python train.py --vocab_size=512 --attn_scale=0.125 --final_lr_fraction=0.02
Each number is 200 + 40 x the weight over its row's rms, rounded and kept within 0 to 999. Layers, rows and columns count from 0. The size before them is the row's rms in percent of the matrix's.

# down: layer 4 MLP down (transposed), 512x256, rms 0.0478, rows 470-504, columns 192-255
# gate: layer 4 MLP gate, 512x256, rms 0.0478, rows 471-505, columns 192-255
# up: layer 4 MLP up, 512x256, rms 0.0477, rows 471-505, columns 192-255
down470,104,247,142,218,154,159,194,233,221,195,183,227,240,159,192,159,180,245,202,192,166,308,183,198,229,320,173,214,188,202,140,271,120,125,179,119,184,230,163,231,166,197,186,187,261,219,161,217,277,262,221,195,160,271,135,241,161,214,175,177,168,234,184,255,174
gate471,089,142,317,160,180,140,186,112,185,188,257,222,174,184,155,220,161,197,223,151,263,151,259,220,232,156,261,173,145,192,255,169,261,109,169,177,132,195,214,195,146,213,182,275,212,184,192,147,249,209,226,141,223,240,155,210,260,174,163,180,148,232,196,211,244
up471,094,170,175,283,172,273,188,201,306,270,184,198,209,244,191,300,149,224,205,252,125,174,179,219,180,218,146,212,271,205,230,207,145,246,163,231,190,206,151,126,196,204,220,190,151,136,213,165,236,223,198,276,159,149,217,180,169,203,234,178,270,184,182,242,148
down471,095,216,223,123,208,224,149,148,246,216,179,205,194,207,233,259,161,211,217,259,186,196,233,223,244,155,237,174,234,205,157,230,222,135,165,195,221,241,195,286,260,158,236,184,165,176,181,196,120,163,188,152,197,181,189,119,203,219,225,140,272,220,238,207,153
gate472,101,251,168,196,263,169,255,210,209,269,170,181,154,189,211,184,189,199,177,122,162,204,142,271,193,213,233,191,290,204,187,115,251,191,123,196,266,145,138,201,211,259,217,229,269,183,223,238,231,175,213,225,267,110,156,232,217,239,205,215,176,242,206,192,273
up472,101,189,192,229,183,197,168,201,210,123,282,187,270,207,249,161,161,190,139,169,129,219,174,212,135,224,209,208,233,194,217,236,247,143,180,227,189,206,205,216,179,183,194,263,233,181,207,128,178,267,165,187,239,188,153,169,209,194,179,208,220,169,165,240,222
down472,098,143,181,142,265,238,184,172,204,201,165,183,210,165,170,149,169,210,234,233,171,265,260,172,249,156,221,166,202,181,164,170,223,185,253,210,224,223,247,169,234,273,194,201,204,175,216,240,109,125,249,220,175,242,210,243,144,202,281,294,172,165,222,200,134
gate473,098,262,206,231,230,206,108,199,179,178,105,208,255,168,224,203,266,242,180,209,180,220,250,260,229,270,214,185,171,241,159,262,209,223,246,191,210,236,234,276,180,228,223,162,200,133,197,186,206,231,255,181,151,240,207,140,198,115,261,144,170,183,165,234,141
up473,098,206,267,135,209,219,206,191,139,199,137,190,164,150,177,194,139,178,195,244,221,243,202,90,119,148,224,186,126,163,137,197,231,199,218,193,224,186,187,184,208,252,181,213,184,132,206,186,267,202,235,171,116,224,189,265,159,140,181,219,176,167,170,254,166
down473,104,123,255,220,168,184,248,208,174,201,238,173,173,174,226,207,201,142,192,179,189,217,282,208,219,256,152,205,194,176,236,290,208,187,208,169,221,194,172,144,166,160,192,226,200,292,212,230,247,188,149,262,241,262,199,194,179,302,199,171,264,230,191,169,267
gate474,092,211,166,223,171,157,142,181,170,230,287,182,219,181,237,221,183,278,143,297,240,139,130,217,152,187,212,271,205,301,127,236,189,173,213,204,201,221,149,189,214,159,187,201,241,169,236,216,158,186,149,176,143,165,166,156,180,201,143,197,127,238,240,164,220
up474,088,232,174,219,158,195,221,241,165,194,85,119,202,187,200,211,255,201,194,173,235,177,203,222,156,129,156,289,220,282,132,184,240,217,212,217,243,213,212,195,200,194,159,215,304,210,191,65,173,211,205,185,218,195,144,176,184,212,209,328,231,242,218,225,216
down474,093,203,241,181,226,131,148,302,172,231,176,187,176,171,193,267,215,229,143,154,151,161,258,200,245,208,234,263,199,231,199,237,213,172,130,274,217,201,203,228,240,157,172,225,197,205,231,304,202,262,215,250,238,127,174,175,175,220,175,135,155,142,143,191,84
gate475,102,239,177,177,254,240,155,166,191,262,148,202,230,209,138,217,218,159,141,183,298,216,178,143,284,152,235,177,194,232,236,211,211,209,208,206,214,190,202,143,264,191,215,162,247,219,195,164,216,208,139,255,240,207,201,231,220,226,174,140,235,88,169,182,259
up475,104,208,166,150,197,155,156,141,229,172,212,217,257,132,232,220,136,174,255,174,268,222,181,248,206,203,225,177,215,248,237,185,166,227,211,251,264,198,237,160,201,177,111,183,207,116,157,177,201,178,218,295,202,175,127,200,129,190,187,178,209,198,166,242,150
down475,101,204,161,164,176,247,196,240,238,224,237,209,159,195,251,235,261,161,224,180,238,203,263,217,248,203,164,150,168,195,186,244,140,138,180,154,177,245,173,247,164,217,193,242,304,230,246,194,99,218,229,145,226,230,248,291,260,125,221,173,180,163,240,179,206
gate476,103,206,223,168,132,154,108,206,222,188,241,200,236,267,200,213,232,241,129,183,153,201,137,186,164,188,174,232,182,253,225,140,167,246,172,190,106,149,255,217,198,171,229,181,160,179,204,213,191,186,284,158,159,160,224,234,136,204,332,268,161,241,173,174,173
up476,102,191,214,241,158,184,159,290,289,187,224,247,236,265,153,129,235,223,265,186,179,160,178,187,188,171,180,134,150,220,256,212,173,229,195,199,173,134,203,135,226,249,213,185,118,256,231,184,245,263,258,188,149,164,255,263,174,179,238,237,186,197,172,169,224
down476,092,154,214,166,158,175,218,216,218,194,296,215,282,287,246,165,177,150,192,315,208,221,216,209,202,164,145,202,184,231,230,301,204,134,165,204,229,169,149,159,200,217,227,136,143,173,220,210,223,190,195,217,111,193,211,209,203,233,240,200,251,190,210,179,139
gate477,101,266,150,226,193,180,204,157,167,226,171,238,187,236,244,150,227,238,233,203,253,159,239,202,226,169,217,224,197,158,220,195,241,290,191,238,183,192,84,187,203,222,202,163,213,207,169,249,170,219,186,207,206,214,89,170,245,173,245,210,243,263,188,266,155
up477,100,190,122,287,213,168,181,283,201,213,158,250,223,166,184,241,186,251,216,177,166,113,113,231,231,139,187,143,197,255,246,131,223,162,218,185,227,214,145,169,160,218,178,262,277,156,195,237,188,130,206,189,161,211,203,232,170,193,236,176,197,172,200,187,193
down477,099,215,192,234,203,164,214,240,190,164,218,136,193,213,236,174,220,104,193,161,245,262,243,215,179,321,234,129,204,118,236,193,143,202,230,163,239,179,245,169,206,142,236,185,221,224,185,168,170,252,287,224,251,183,197,148,156,161,206,129,163,252,218,188,177
gate478,110,245,179,190,151,152,251,321,179,146,123,235,195,217,248,196,168,182,192,267,159,215,194,199,147,199,235,207,280,215,325,240,142,172,236,248,169,205,235,203,190,252,191,226,301,205,141,235,268,172,130,209,182,195,219,262,263,225,187,212,157,202,147,243,259
up478,107,241,178,195,209,160,180,234,172,212,205,284,157,240,271,238,207,195,275,158,161,236,139,255,176,213,161,266,230,223,183,207,277,256,159,177,241,192,138,171,215,164,176,234,187,175,155,115,171,229,250,221,111,175,162,208,250,149,191,196,188,207,186,266,187
down478,104,254,237,219,201,204,227,244,144,119,214,220,179,205,256,209,214,157,202,227,281,232,161,225,211,215,136,219,191,236,190,167,104,225,190,214,134,146,236,202,272,177,227,145,167,190,189,187,243,253,181,168,114,194,250,154,150,195,159,217,178,125,176,283,202
gate479,100,229,205,234,180,151,200,207,227,187,180,235,214,207,210,263,219,134,166,176,234,200,271,169,196,214,161,196,293,176,236,153,179,180,172,181,235,167,189,147,194,196,197,205,206,202,213,177,290,237,188,250,189,312,185,143,187,199,149,188,211,254,183,129,214
up479,103,158,217,191,144,197,168,182,170,254,150,242,274,190,147,205,169,184,192,106,251,156,213,206,246,185,195,172,182,221,242,77,235,174,212,238,211,182,143,242,155,121,129,222,285,182,163,174,190,181,192,192,212,198,209,166,152,167,256,186,139,139,215,160,143
down479,102,236,232,246,123,196,216,224,193,269,154,234,221,251,210,187,220,194,203,221,214,240,209,192,127,150,200,155,216,144,179,214,202,183,237,90,290,129,236,202,250,190,165,231,204,191,199,250,249,165,104,209,142,217,193,221,215,240,201,166,258,144,225,209,184
gate480,094,188,164,198,213,151,221,143,283,165,153,217,232,194,218,220,212,255,201,216,197,253,192,168,158,315,151,209,244,240,177,207,176,167,229,153,147,86,219,221,176,157,238,183,250,204,166,221,295,217,143,232,184,209,206,176,278,188,91,138,210,220,198,190,272
up480,094,182,202,194,188,246,227,128,222,116,208,172,165,181,234,226,218,210,125,203,217,182,190,224,295,175,142,201,206,133,213,74,244,225,196,171,188,211,218,174,215,115,199,201,157,257,242,192,190,164,224,154,209,173,215,236,187,194,254,255,208,264,206,218,164
down480,100,228,250,232,104,216,161,224,224,235,222,232,215,203,207,242,261,215,224,225,155,213,271,216,158,120,296,192,181,151,255,191,204,222,257,218,237,155,229,146,188,276,160,245,236,176,144,227,185,198,222,232,149,214,190,174,207,300,260,214,230,209,204,132,203
gate481,098,257,221,149,171,254,209,239,210,229,204,198,238,186,130,161,169,258,252,191,248,247,156,139,196,159,175,188,242,266,151,203,215,225,169,251,245,200,167,196,148,146,212,208,137,194,248,153,192,219,289,181,270,189,198,186,254,217,249,210,213,161,223,195,204
up481,100,237,210,177,248,229,224,215,181,192,294,91,250,226,133,207,275,236,197,220,174,207,261,217,229,161,217,238,179,190,171,142,220,110,214,167,208,190,212,179,135,220,223,187,249,267,171,202,191,161,294,275,210,113,240,224,209,153,170,217,136,186,104,222,147
down481,099,84,259,253,177,199,135,197,197,240,207,201,195,131,231,193,195,223,196,122,232,197,152,204,177,213,120,178,202,123,271,174,136,175,200,203,150,176,164,213,159,195,245,156,222,214,234,164,161,171,231,198,129,254,214,185,147,189,223,209,170,159,158,249,128
gate482,102,222,220,201,150,224,217,123,214,107,264,220,220,147,195,154,173,211,253,226,232,194,194,204,210,150,165,295,236,187,197,180,206,193,98,145,264,217,137,236,139,260,233,295,229,241,202,262,216,157,201,244,191,181,214,272,167,174,267,237,179,167,184,187,246
up482,104,251,208,193,169,123,154,121,131,142,207,255,176,218,171,181,245,252,116,206,145,203,157,316,265,113,181,276,249,152,251,167,248,206,201,181,235,207,178,244,179,215,235,223,261,202,250,137,218,144,157,245,167,177,158,160,101,276,194,183,216,160,209,167,222
down482,101,162,199,178,211,267,228,236,259,236,170,254,268,135,173,244,241,221,222,195,226,252,130,169,213,259,240,263,129,278,195,283,169,197,154,135,228,128,174,131,202,150,234,225,226,216,211,163,236,222,221,194,132,230,201,169,227,211,170,173,196,134,168,163,147
gate483,101,172,183,241,202,177,188,172,205,181,245,291,217,175,261,143,196,224,196,203,221,181,209,227,311,167,194,235,181,213,237,250,181,281,155,115,211,236,235,209,204,194,124,202,170,211,248,192,213,219,229,163,199,217,108,163,237,253,255,169,148,145,224,223,149
up483,096,191,182,194,195,243,256,238,142,244,224,111,223,233,294,138,179,260,227,176,172,143,178,193,246,284,217,160,205,154,207,219,175,98,170,233,211,165,153,179,133,284,109,255,263,218,231,180,198,142,248,237,225,149,221,243,191,168,97,194,173,146,153,184,202
down483,102,225,175,151,165,171,198,240,209,158,174,189,194,252,123,187,288,243,248,225,236,209,190,172,233,164,179,171,285,158,263,259,189,162,193,191,255,248,187,236,197,160,208,229,174,198,179,233,269,166,129,216,220,180,169,190,185,151,142,178,196,181,220,208,208
gate484,097,238,212,96,233,216,168,234,273,186,217,215,164,160,226,174,176,237,209,207,272,236,169,211,225,243,157,136,268,147,153,188,185,206,217,288,227,209,223,220,274,220,253,236,119,174,124,169,112,210,150,261,232,153,197,121,219,220,246,245,197,194,239,140,145
up484,096,231,225,249,174,201,198,210,182,172,156,195,228,141,196,172,110,158,128,258,173,112,163,200,152,157,274,230,126,215,195,149,198,230,263,128,188,266,216,226,250,163,212,181,226,254,234,211,222,152,254,153,165,205,232,170,163,237,182,171,238,176,178,247,217
down484,101,208,206,241,253,187,185,214,225,260,231,182,164,218,253,239,248,225,173,147,163,175,116,186,145,216,175,208,195,187,134,161,219,172,179,210,226,211,179,127,226,155,198,173,176,205,184,216,229,175,189,210,293,180,152,229,193,244,255,209,105,232,270,257,132
gate485,102,180,150,174,152,245,291,178,215,251,194,219,246,249,187,211,109,297,161,203,239,208,262,194,154,286,157,241,256,167,236,263,164,182,220,172,248,219,242,205,246,193,145,176,224,165,196,110,96,128,172,134,223,211,162,205,217,179,152,197,281,221,278,176,195
up485,093,163,181,159,242,201,224,144,156,215,214,207,231,147,127,153,203,212,193,131,232,190,278,169,235,143,152,156,264,209,196,183,173,199,218,180,208,263,166,162,179,212,198,262,193,276,226,193,202,157,244,219,158,169,261,170,152,157,215,220,226,233,223,211,198
down485,099,167,258,163,188,200,217,231,206,206,254,203,183,235,248,131,262,191,198,197,229,264,120,174,225,188,181,164,178,219,244,202,235,201,143,265,142,195,198,181,214,223,267,173,228,213,180,258,219,233,117,228,229,193,163,190,264,206,210,208,218,138,154,238,185
gate486,096,181,224,212,184,193,198,236,160,273,209,225,150,168,217,199,194,129,196,142,133,184,281,171,285,182,208,126,222,188,237,281,186,194,201,279,167,197,204,196,217,139,247,211,204,152,169,168,192,171,199,231,220,134,195,193,199,161,201,138,202,183,207,260,180
up486,096,179,118,249,142,176,163,315,200,173,173,148,164,232,167,188,158,237,181,173,182,194,263,199,191,198,109,198,223,243,151,225,193,272,172,196,189,111,193,170,258,134,175,209,179,162,183,229,172,150,233,195,238,187,158,190,224,197,227,251,206,160,162,301,228
down486,100,226,186,135,215,206,243,118,289,223,171,171,179,173,218,263,155,141,200,188,207,150,137,257,116,222,162,164,141,167,263,193,235,199,202,236,151,266,223,195,151,248,195,162,248,274,231,126,205,214,220,206,130,222,197,235,221,168,230,179,158,162,221,250,246
gate487,099,219,235,229,298,286,245,217,224,220,214,203,172,218,176,248,190,138,191,244,181,156,179,188,208,197,213,152,167,211,160,172,250,192,190,131,184,260,187,153,133,147,236,178,165,248,176,126,120,146,232,213,227,147,280,275,175,206,173,173,139,224,206,162,181
up487,096,200,178,208,244,235,196,222,206,224,160,192,229,228,186,152,268,224,122,183,133,211,229,190,273,207,228,195,217,212,259,256,201,224,201,141,265,235,212,142,201,243,165,166,217,144,230,173,168,151,257,145,198,205,256,208,183,163,201,170,244,139,194,218,133
down487,096,183,178,165,150,196,172,202,139,218,216,189,130,204,287,208,215,188,285,188,230,156,159,176,253,195,215,238,198,205,205,187,151,246,202,255,214,168,193,213,93,178,223,208,150,231,160,245,252,179,223,170,242,196,148,231,171,231,139,111,197,139,137,165,254
gate488,095,172,244,160,182,184,135,175,195,154,211,139,237,181,103,202,292,151,221,247,259,147,208,188,241,164,215,98,179,147,200,227,215,231,187,208,171,232,238,181,178,207,162,198,276,240,248,219,169,223,166,201,208,146,223,194,282,242,258,196,203,139,190,218,187
up488,101,207,193,218,218,238,189,172,220,256,223,208,251,201,163,249,224,213,223,249,239,193,199,208,214,194,224,170,240,207,199,246,166,191,193,211,113,227,274,225,162,229,150,260,224,250,237,212,208,249,239,149,327,190,212,217,145,250,251,198,145,149,195,174,187
down488,100,238,228,191,114,216,238,180,155,187,215,151,262,138,201,238,216,188,160,106,245,212,205,146,215,221,235,285,142,192,243,107,178,236,169,181,222,145,142,161,196,215,210,140,160,150,167,219,234,187,190,204,230,183,177,209,132,159,184,260,145,178,190,181,165
gate489,098,238,232,182,220,203,195,135,205,184,227,175,169,212,152,202,224,216,220,153,228,183,300,202,178,162,178,190,176,279,253,165,225,246,179,261,205,138,211,248,177,151,136,178,205,177,141,190,235,189,225,206,295,203,244,223,203,193,249,193,188,169,240,161,231
up489,099,166,186,315,210,202,193,138,180,225,128,174,127,177,220,205,154,207,239,153,224,204,265,158,126,242,235,215,255,282,262,200,274,249,197,227,172,210,202,172,167,128,129,244,214,276,165,251,183,192,149,224,208,199,189,225,197,177,218,114,208,189,143,307,206
down489,103,139,164,302,202,218,194,159,167,193,197,258,252,186,128,165,162,178,273,185,175,217,132,178,194,166,172,184,209,209,226,179,193,201,198,214,264,212,260,199,227,203,156,221,177,200,149,177,180,149,176,205,190,135,203,224,196,234,218,166,129,108,203,135,197
gate490,100,178,220,255,189,176,217,175,176,217,210,127,158,256,180,199,241,216,145,203,157,175,242,218,168,182,206,193,210,165,182,239,204,237,194,169,144,193,195,243,169,126,188,131,217,177,96,164,222,192,135,207,203,206,219,178,159,196,220,196,245,191,306,172,209
up490,101,180,217,210,203,253,150,164,173,224,275,189,262,213,235,226,215,211,217,243,162,154,164,265,244,280,186,235,96,202,229,201,236,168,237,175,224,157,266,241,169,221,162,247,246,186,173,253,221,214,198,230,177,225,223,194,206,117,159,202,134,194,153,193,139
down490,098,164,155,231,238,189,258,192,232,208,165,219,202,215,227,208,186,215,221,213,205,145,199,204,198,186,165,196,172,174,225,196,205,242,241,214,119,197,210,151,156,184,177,258,163,204,266,183,152,177,152,127,182,106,204,241,189,182,167,185,208,211,247,193,237
gate491,093,223,172,226,151,241,225,248,154,187,186,213,181,154,222,183,174,180,165,283,213,185,217,172,167,281,202,284,203,238,100,228,203,226,193,230,234,262,220,264,222,243,170,176,144,192,202,230,233,206,233,269,241,170,177,196,260,213,253,266,145,111,176,169,135
up491,100,186,121,154,137,254,141,168,254,159,156,189,239,203,158,178,160,217,163,192,231,173,169,196,228,184,179,223,146,265,228,172,188,221,175,196,227,154,132,170,202,243,222,252,163,153,245,216,239,164,140,208,230,183,200,191,234,176,204,142,215,220,154,250,124
down491,106,247,242,203,177,195,207,227,192,187,230,287,181,149,160,174,89,212,199,199,171,191,169,246,219,132,217,180,191,313,197,161,200,146,157,216,159,228,190,187,221,163,227,219,194,239,217,195,199,255,202,255,319,200,197,237,172,198,216,229,195,212,230,200,174
gate492,105,221,175,192,222,261,150,111,168,281,169,300,163,148,171,222,231,166,194,282,136,157,192,144,130,213,156,224,208,169,236,260,230,219,181,258,239,163,214,121,214,212,246,229,201,128,231,265,165,252,184,240,189,183,167,186,203,178,199,216,225,169,200,225,198
up492,098,212,146,194,210,171,165,209,191,180,276,215,165,223,181,224,168,176,198,150,186,196,174,161,132,174,165,212,200,273,181,223,190,207,171,199,167,160,238,266,217,221,237,200,200,211,177,180,268,152,226,183,219,228,160,146,205,258,228,219,148,197,180,112,247
down492,104,225,240,143,180,220,139,220,191,218,247,263,213,119,176,285,207,151,220,155,192,199,201,291,286,156,176,204,243,141,208,166,189,131,206,232,181,153,226,230,181,126,203,229,224,221,239,197,210,210,213,203,204,271,217,155,184,188,207,279,236,238,211,242,255
gate493,105,221,282,233,214,247,184,166,184,265,192,203,282,154,127,207,201,220,222,186,197,227,202,199,187,168,247,211,141,271,189,180,119,238,207,210,229,152,263,173,227,144,216,128,134,199,195,236,199,205,223,269,88,158,199,233,227,180,199,285,149,212,280,225,234
up493,098,211,248,199,158,166,157,194,240,270,189,185,163,156,130,118,265,149,143,257,157,142,181,186,190,128,192,204,160,318,182,185,176,278,204,164,144,218,268,152,148,211,226,203,241,270,204,192,141,154,178,201,206,196,144,202,254,251,171,85,164,189,123,227,133
down493,101,281,180,225,216,187,169,183,139,174,250,192,179,182,211,212,196,291,235,187,217,154,208,194,238,172,259,187,242,254,259,223,184,261,178,291,217,203,185,196,218,195,248,222,261,205,132,182,215,196,193,199,178,236,235,208,164,154,222,277,246,231,216,233,138
gate494,106,114,185,103,184,222,141,173,193,189,176,230,211,217,229,184,162,263,145,184,196,193,213,220,246,197,223,255,198,199,185,143,278,230,187,228,132,143,162,177,221,170,191,192,182,236,219,285,206,198,212,266,193,236,124,206,244,224,251,192,197,159,216,205,142
up494,100,149,239,180,160,124,174,140,215,200,284,175,235,193,203,230,178,269,231,191,175,108,190,199,162,265,236,227,181,224,157,200,172,149,265,159,159,163,183,218,133,240,276,160,175,233,142,185,193,107,100,214,188,108,171,295,254,175,185,213,256,179,194,150,203
down494,101,221,147,243,177,135,243,172,209,270,308,213,223,208,176,222,201,218,197,228,155,197,206,156,243,181,163,211,177,196,294,185,260,174,236,224,158,150,198,210,155,198,190,136,230,262,273,129,205,265,289,188,156,187,246,125,165,266,259,231,208,185,271,210,242
gate495,101,211,174,246,298,256,154,203,124,272,173,147,184,177,173,212,175,195,264,196,177,144,180,183,217,233,235,160,145,235,210,242,277,164,106,218,200,288,197,112,214,194,184,118,182,163,184,163,194,208,171,182,260,185,155,219,186,233,171,228,195,198,223,132,215
up495,100,200,149,255,163,189,212,169,233,206,182,168,211,192,207,187,161,227,222,186,257,235,222,271,219,125,172,216,155,136,226,207,181,206,231,223,192,249,143,175,202,117,200,261,199,263,188,166,177,230,217,166,231,208,174,194,141,234,167,287,217,108,284,183,221
down495,105,246,239,218,249,191,163,185,210,236,241,241,255,134,202,200,236,228,185,162,184,244,208,203,153,127,204,97,156,233,197,194,279,157,186,127,251,181,234,148,131,228,174,224,256,236,252,179,183,192,135,182,145,205,208,173,300,166,180,193,102,234,188,274,141
gate496,099,207,158,113,215,221,177,144,268,199,243,262,206,179,175,181,215,220,126,196,227,197,215,187,211,241,241,202,252,136,218,189,201,153,155,235,260,211,146,187,188,232,210,209,205,224,155,100,184,189,226,256,141,164,158,211,142,242,166,249,308,278,251,240,212
up496,099,164,198,218,157,207,125,280,162,201,256,211,135,186,220,195,185,250,154,288,155,219,223,106,251,196,163,144,248,184,219,158,197,195,179,257,203,268,194,166,149,231,152,199,184,190,186,195,248,241,249,262,133,194,111,204,235,225,192,204,229,233,235,231,196
down496,100,205,216,187,186,169,233,157,161,163,198,175,211,182,276,108,150,158,145,244,214,191,149,184,207,152,221,287,226,289,197,155,151,238,171,151,152,193,183,221,193,158,163,182,214,139,182,162,255,225,130,70,193,224,268,240,224,175,203,154,222,150,231,257,191
gate497,095,187,117,249,244,181,111,174,152,203,219,186,207,138,180,257,280,246,177,193,158,234,145,178,209,166,161,202,259,198,166,132,171,130,233,194,197,88,244,168,242,270,273,209,161,193,178,198,156,197,175,212,256,238,202,206,187,183,223,264,174,200,213,186,155
up497,097,233,201,191,185,156,227,239,119,241,163,131,188,228,230,178,147,174,130,233,249,243,193,227,174,124,196,250,232,160,176,232,201,229,254,156,187,257,189,153,231,260,179,275,130,162,138,202,161,247,273,194,217,209,236,175,169,232,161,190,264,80,220,238,231
down497,097,128,240,275,202,216,199,131,144,168,220,214,194,101,227,209,217,171,252,214,180,248,214,155,129,205,259,237,184,238,177,287,225,180,165,244,149,204,253,202,194,148,243,196,156,248,148,216,221,213,127,219,243,283,140,198,263,208,287,146,220,257,206,164,190
gate498,100,260,190,152,197,222,186,270,192,194,229,182,233,223,177,214,201,204,176,209,196,107,138,205,273,199,267,240,174,171,245,163,230,233,235,241,160,174,201,145,206,187,125,125,203,233,207,190,258,184,207,183,287,158,152,198,212,270,167,247,228,120,155,184,199
up498,095,148,152,218,147,232,259,140,150,253,239,194,160,262,194,182,202,238,140,201,244,209,193,214,218,238,169,230,208,213,206,181,178,230,210,213,191,199,216,159,218,234,196,204,183,176,262,208,207,159,194,175,239,229,226,239,182,249,223,270,217,219,184,207,202
down498,100,182,116,151,199,140,218,234,200,180,218,189,239,183,275,185,197,178,211,221,196,240,193,316,258,169,222,160,166,202,219,203,172,211,274,173,316,211,157,257,185,208,231,195,191,188,194,255,194,245,219,253,263,140,226,224,139,147,230,254,163,311,288,145,186
gate499,101,230,282,153,151,126,201,230,210,200,152,234,253,232,223,159,270,181,103,197,150,206,204,192,137,201,268,216,199,163,164,154,166,195,265,152,219,227,189,179,110,142,207,246,115,186,181,201,239,176,282,213,172,215,274,195,158,175,192,163,151,247,206,180,143
up499,103,176,154,218,176,167,229,261,143,188,187,236,201,206,184,232,132,72,211,202,235,225,194,210,219,159,151,245,193,236,194,145,213,227,126,209,199,224,173,226,172,201,207,276,170,185,213,220,202,139,128,190,217,169,266,248,245,150,197,204,157,308,236,182,199
down499,099,233,204,167,177,191,258,204,232,221,221,204,236,217,239,142,291,224,258,235,196,183,106,209,216,196,215,221,186,232,206,320,173,154,246,189,205,189,231,246,225,156,200,217,186,189,205,259,152,245,206,218,161,232,259,185,190,196,180,137,195,135,229,183,142
gate500,105,124,206,170,130,193,254,198,154,160,208,261,184,243,177,188,173,283,228,169,177,185,260,270,254,240,252,171,206,192,251,233,118,210,148,255,201,175,231,150,209,212,213,171,137,221,228,254,183,207,168,250,186,216,197,216,216,229,169,175,177,126,309,211,181
up500,102,229,163,244,167,251,189,238,156,282,189,143,218,264,156,204,223,126,201,173,208,220,237,159,180,207,102,178,176,127,203,131,141,185,171,187,139,226,167,182,154,277,243,170,177,239,201,182,282,156,253,179,217,209,232,196,197,217,232,209,142,202,184,207,179
down500,100,217,284,190,244,181,158,207,158,175,202,225,228,174,232,238,273,271,203,208,176,152,209,225,219,145,255,222,190,141,255,247,219,152,218,233,187,275,202,148,219,106,177,206,134,204,191,229,257,255,68,190,160,188,188,211,156,177,242,186,225,130,197,300,142
gate501,097,191,228,148,153,204,200,236,155,235,188,204,163,185,172,135,115,189,186,217,240,166,188,191,239,165,219,247,213,187,166,201,143,155,170,189,260,229,189,205,178,171,214,234,170,147,179,156,219,167,244,181,210,192,192,169,165,197,248,174,248,209,169,201,123
up501,101,150,231,211,147,232,261,158,167,248,169,172,72,279,221,272,154,167,195,180,172,203,160,125,113,191,121,164,222,156,257,219,133,202,220,185,191,144,185,163,236,213,159,235,187,173,253,243,198,133,215,212,207,212,164,142,203,286,220,220,201,227,145,192,235
down501,098,194,159,253,172,204,153,203,270,165,152,171,210,163,232,215,188,142,229,242,166,234,215,166,232,213,216,151,149,220,217,149,267,182,231,253,210,170,146,241,232,195,179,132,165,220,143,127,215,96,167,151,158,205,265,235,177,131,260,173,184,142,180,258,161
gate502,106,197,171,178,208,143,169,164,251,189,183,184,257,153,242,163,185,199,261,247,230,223,201,263,164,196,220,197,282,254,151,235,242,167,191,93,126,204,243,259,222,249,204,141,174,198,210,270,196,183,204,207,203,223,179,211,166,181,218,256,191,292,172,199,155
up502,095,177,154,202,255,201,166,148,171,211,244,211,224,271,232,231,238,150,165,228,256,150,253,234,188,212,150,183,223,217,256,166,288,256,187,234,162,209,157,214,217,206,181,233,220,186,205,238,234,229,231,226,189,198,191,212,192,158,216,194,211,128,210,196,210
down502,103,145,153,181,243,218,233,153,168,198,152,213,223,153,223,137,201,173,147,233,200,213,191,271,153,189,208,174,303,273,207,185,260,207,191,208,204,213,157,223,268,229,238,186,181,170,204,287,200,247,241,228,147,182,212,177,178,179,297,204,155,158,145,224,178
gate503,100,172,283,168,190,265,249,220,314,196,180,186,226,229,172,184,235,206,209,247,202,224,144,179,218,192,170,260,146,224,156,266,199,160,190,194,204,162,224,161,249,180,215,184,146,219,214,186,170,243,207,210,241,217,262,273,194,218,193,149,257,184,160,207,155
up503,096,219,200,155,285,171,168,223,224,134,260,147,246,199,192,234,152,282,178,219,218,176,255,243,224,197,189,167,249,193,214,221,117,193,185,165,302,222,184,203,159,272,259,208,244,153,254,172,226,206,169,160,303,254,196,205,192,176,215,158,224,162,170,140,189
down503,098,141,200,183,173,206,198,229,241,119,195,198,188,230,217,159,117,218,199,155,270,185,191,275,219,126,149,223,254,200,181,244,202,195,165,179,137,189,214,222,217,290,191,214,211,185,143,174,276,252,221,204,242,235,209,237,253,123,179,246,245,228,174,210,216
gate504,100,196,205,144,185,215,236,234,189,187,261,214,221,237,260,194,193,198,218,218,125,131,154,242,140,228,92,214,179,125,187,154,186,183,237,236,184,247,176,219,192,203,170,182,160,178,92,236,115,174,179,187,111,174,158,169,135,186,251,237,154,267,217,150,165
up504,102,186,169,184,186,287,209,180,233,180,215,236,216,128,168,156,193,224,181,167,160,223,210,210,222,223,231,143,239,243,257,197,250,137,226,206,261,156,171,235,178,284,220,269,244,191,195,228,253,145,232,223,213,233,251,254,191,136,181,171,167,182,184,158,142
down504,105,187,220,191,202,127,182,197,153,262,250,257,193,172,239,219,82,182,166,202,272,168,279,166,167,182,159,224,220,150,232,207,177,239,173,256,228,215,207,216,278,196,145,133,232,195,230,233,205,170,190,209,241,183,192,190,195,198,254,198,255,195,193,182,238
gate505,105,240,141,205,170,221,334,233,263,174,268,230,180,220,120,220,169,191,177,159,128,247,234,182,224,167,171,207,241,181,242,193,206,121,116,174,183,189,166,175,257,216,240,238,114,195,239,242,267,198,195,204,225,214,229,288,229,206,185,218,254,262,299,200,157
up505,095,237,253,193,141,177,171,188,183,231,154,142,236,223,186,176,295,238,278,135,266,218,194,168,208,204,272,229,188,222,220,213,179,215,237,236,210,201,177,210,139,210,191,215,290,195,178,243,213,227,235,217,139,258,244,220,140,169,221,207,198,179,227,206,154